From a checkpoint of a small transformer trained on Wikipedia.
Size: 11 layers, width 320, 5 heads of 64, MLP 640 ReLU, 14.3M parameters.
Architecture: RMSNorm before each block, no biases in attention or MLP, untied embeddings.
Each number is 128 + 24 x the weight over its row's rms, rounded and kept within 0 to 255. Layers, rows and columns count from 0. Numbers have three digits each. The size before them is the row's rms in percent of the matrix's.

# down: layer 7 MLP down (transposed), 640x320, rms 0.0391, rows 185-204, columns 192-255
# up: layer 7 MLP up, 640x320, rms 0.0391, rows 186-205, columns 192-255
down185 088:115071150109136135132131178178133143108193156131113101114145139118101167105150155131144133144102117070151125093126139127093140125086111111105103131114091123122121114111111153116148153124112118
up186 094:125140136145135116128135117126184096162120103138073152101116108163139101089150126145148119162107173143136098130113132101155143165124098098102132096155130168172118134134161151122172157097129139
down186 095:108147121162076143160089052126118132129106083130145123100135134146128130109116113128151159111137095108117158148149121188102105112090067129101138146129134100101108124101150127131153103101136098
up187 100:121143103162143081151073136167114137142155147142120122137133098127121126127133114099081129117134113096141107104102138115138111123132124153098181106134145174121132180128120108143121115120093150
down187 100:159110155112165134099090124104151145174139094154134126148159164177136146153177121115167155104115136145132164088137080138144134144140113147166140112116135123089122106122116126111154135114112123
up188 102:190106116145073134114156126148143142205132153140131126149140069132114116127132098128107112167091108060138144107162117112147118167138106126107114140092147120141127081150156132141142107109105115
down188 107:097123132102115115138067142122102124065121107133151120131118175115104120121145141104123141116149109129135092103133121118148129153144116151162121120141122119136127140100081127148153121168129108
up189 104:123164134160117146119137109112132100135130099110118115096188184106155133183129145118107073161148126166124144121121159142168113153117176121133142119164124146085088112137075095119055162124121141
down189 105:114124100103121104139130167126119169135154136153170163139126071127168130102105141124122134108114137133125087149128088140095132094112089124120104121110121106172160136129126141153188112144125085
up190 093:114094098131194154133113144121099156171096122127140134130125139145125172136110147137074108109156152145080101132121056129125179129138163145136119123158146118138131117118149172107113120161156134
down190 099:130143165125115054158129126116139149104153164124110156120109082128120103095160083145152147180076127104167131153136147148143075108097095103118068188139096120123134113143152105167108145080116146
up191 107:151094145109152112144131124145114173115120137111161177123116164130120124115116126110149157116109149082161138164133114166158121136137146111099158114101148110089163148127115145127152124101175176
down191 099:122145127142078142109142127127147129173099177136171128125118085159116081118105161160112137137124166154119153140113116179121137127191088096168127136139107151144135123140119131164140126129101125
up192 095:171137120143135164140084139124152112117053150138129110152109119140140103149139115138138113134143142139095060113146110130138143118116102108149093083113135129072141095152101158101175101127162134
down192 087:121126102085137113108128099134098163146136104178155116146181118115135139094124178141125154138086121093156141155112134137138083123114153137132161161119110127127159128133170133116161123149102128
up193 099:122113110119108145161157100145152102130145110112145102116150110105130072064104078122195122119122131111161152097131132169144116102104123109130097175132113199126112153158099146162074139132093125
down193 094:070141141133128113095105147115099119115127121105112175178184145142136130110161115095108104118136137112095112133118159134144122161123106108098111134115161101130129119126143102114168134122149133
up194 104:130116115158067099141172094152153152160114105092132121157162123145116122103092087135141149098156153127115160136115110112150117132114102106117118152113110149128120116112121110127175166065153086
down194 103:099116135134148099126112107132120153123097171116131121124139150146118098161209135146118136141147106161133138112083149161149152113180145178115131127122099142119107125113096111175152149161135131
up195 119:160146090148134116171133109095143102117150114152151135151097129114083114123150127132096101166106117115113156118110106174106109151113134150097132136139128138152125124124092150130135138095146108
down195 113:110107150126181116125133121142132151120110121124120093102135169097100183132144108154135107135092129177095172151128120086129143130106098153133126148114109197139107111122136108143128100125123123
up196 102:115183124157125115131115097107129142160131154156108133094088093122103124120126096108112117115116090096160103173134150097103162119111130180124122103145103153147131111167113103082158131157146138
down196 099:104122121106162109098119183155120124128115076135082105114137202127108145156141155138166115106129165126077104093124115140143143135092103104108123162090150121116097129155143154125153099140097159
up197 116:138141160147118132080127114157151129155115112109110101152122130087114130126120157146096110167142167120138100106142160100155116100113150158115132156138149122133137155130117130102142169115152091
down197 108:146130137136123110114116114116139097151132119136120170127140173129121127149102138108108125113151106145147101132069154133148164147147136176110124145116140105115080106132119147118093100140158140
up198 099:127185113142112163137151119142144116146110115125109146155099135082138117142101144131150122112101085103139108123158139119100168124110113143172115079116130143097141120094116132088118129075103130
down198 099:127134124133165144110118131103133129111135120099138107128168109133143138130153099135156199131138118140168162125152126116117111148104143077092116138138151165124121136182100182115128125105134131
up199 099:156191134137121177167129134128139128142131139110122131156110159083100153136109180146138122121137124134118118141115133177139146154129143097096125127101115136107132130101125131105128143138113119
down199 102:121108131125161165118137113150131143128170119110133131119168119144142117077128061096160086122125085151110132133166146103108151105175121136161104098133197150110135159157157117131139105112124113
up200 101:111063105134098109088134125145138160125093113105160126152153093104145119094101112114113125156122149118082138144058126134159109116113111139122128155162087130102134162132106130096072158134123131
down200 106:125145102142194092133160109139106100095151141076161168120166096128142152091094145125143129123136132123176107130177136103114146123115129123126132106134132163084099152136171169130126095115143154
up201 098:121105143129113087135153133137136129090142083180128131096127132122131155049113099118054113136108144110140096132150109155106134078122073118102115132171117106127117096130124096125138126150099126
down201 095:151143122140139141149136105121143153103140171156139124143106138150097120171120162105141120112116159127143152131094122146129124153106155129139157101117135134177108148134092141107146152128156106
up202 101:107117061130124116139140127100100113104147154153124092136133141125131117137107173147137092147092115143163136096129113093145118090121131155107149093160139161118111107119133097149151166127167089
down202 100:138106108140152140151176116148098138122118112147119171133172119122104116094110133134133175113109175088140105170138170142148149118115115139118133117131103102100112158095189164091186149126127127
up203 096:078147132122087168166103173125122128157143145119092154125140121142102144110111092139121109156119114145147143153170147132127101122180109103167154128088140109138112147185134095171149128141093082
down203 086:161112142181137135096145093121134125120129158145138127155142135109132116128132140124115163130124130132122109140123095095143108140105152127092111143126127120140148124147120084095155146114156128
up204 104:146122113149128100111160162157127152102135122067138084121144150110147126113114129137097153192130134125102103141122159159119105112133143181108099101154103151127127123138181123148140168103090165
down204 103:148139131148135133136113105122150147129094108151143171162096148138127104114120133160118108077138103097123129141110117128132120158154123114133112124139097133125172130145148126154148153138161145
up205 101:131095097107143117146139115149183109137123095147100087163126113104148155125153150129126154178163135118157122157149177160159106107112135119113148106151133130112105155078149108133125115147144116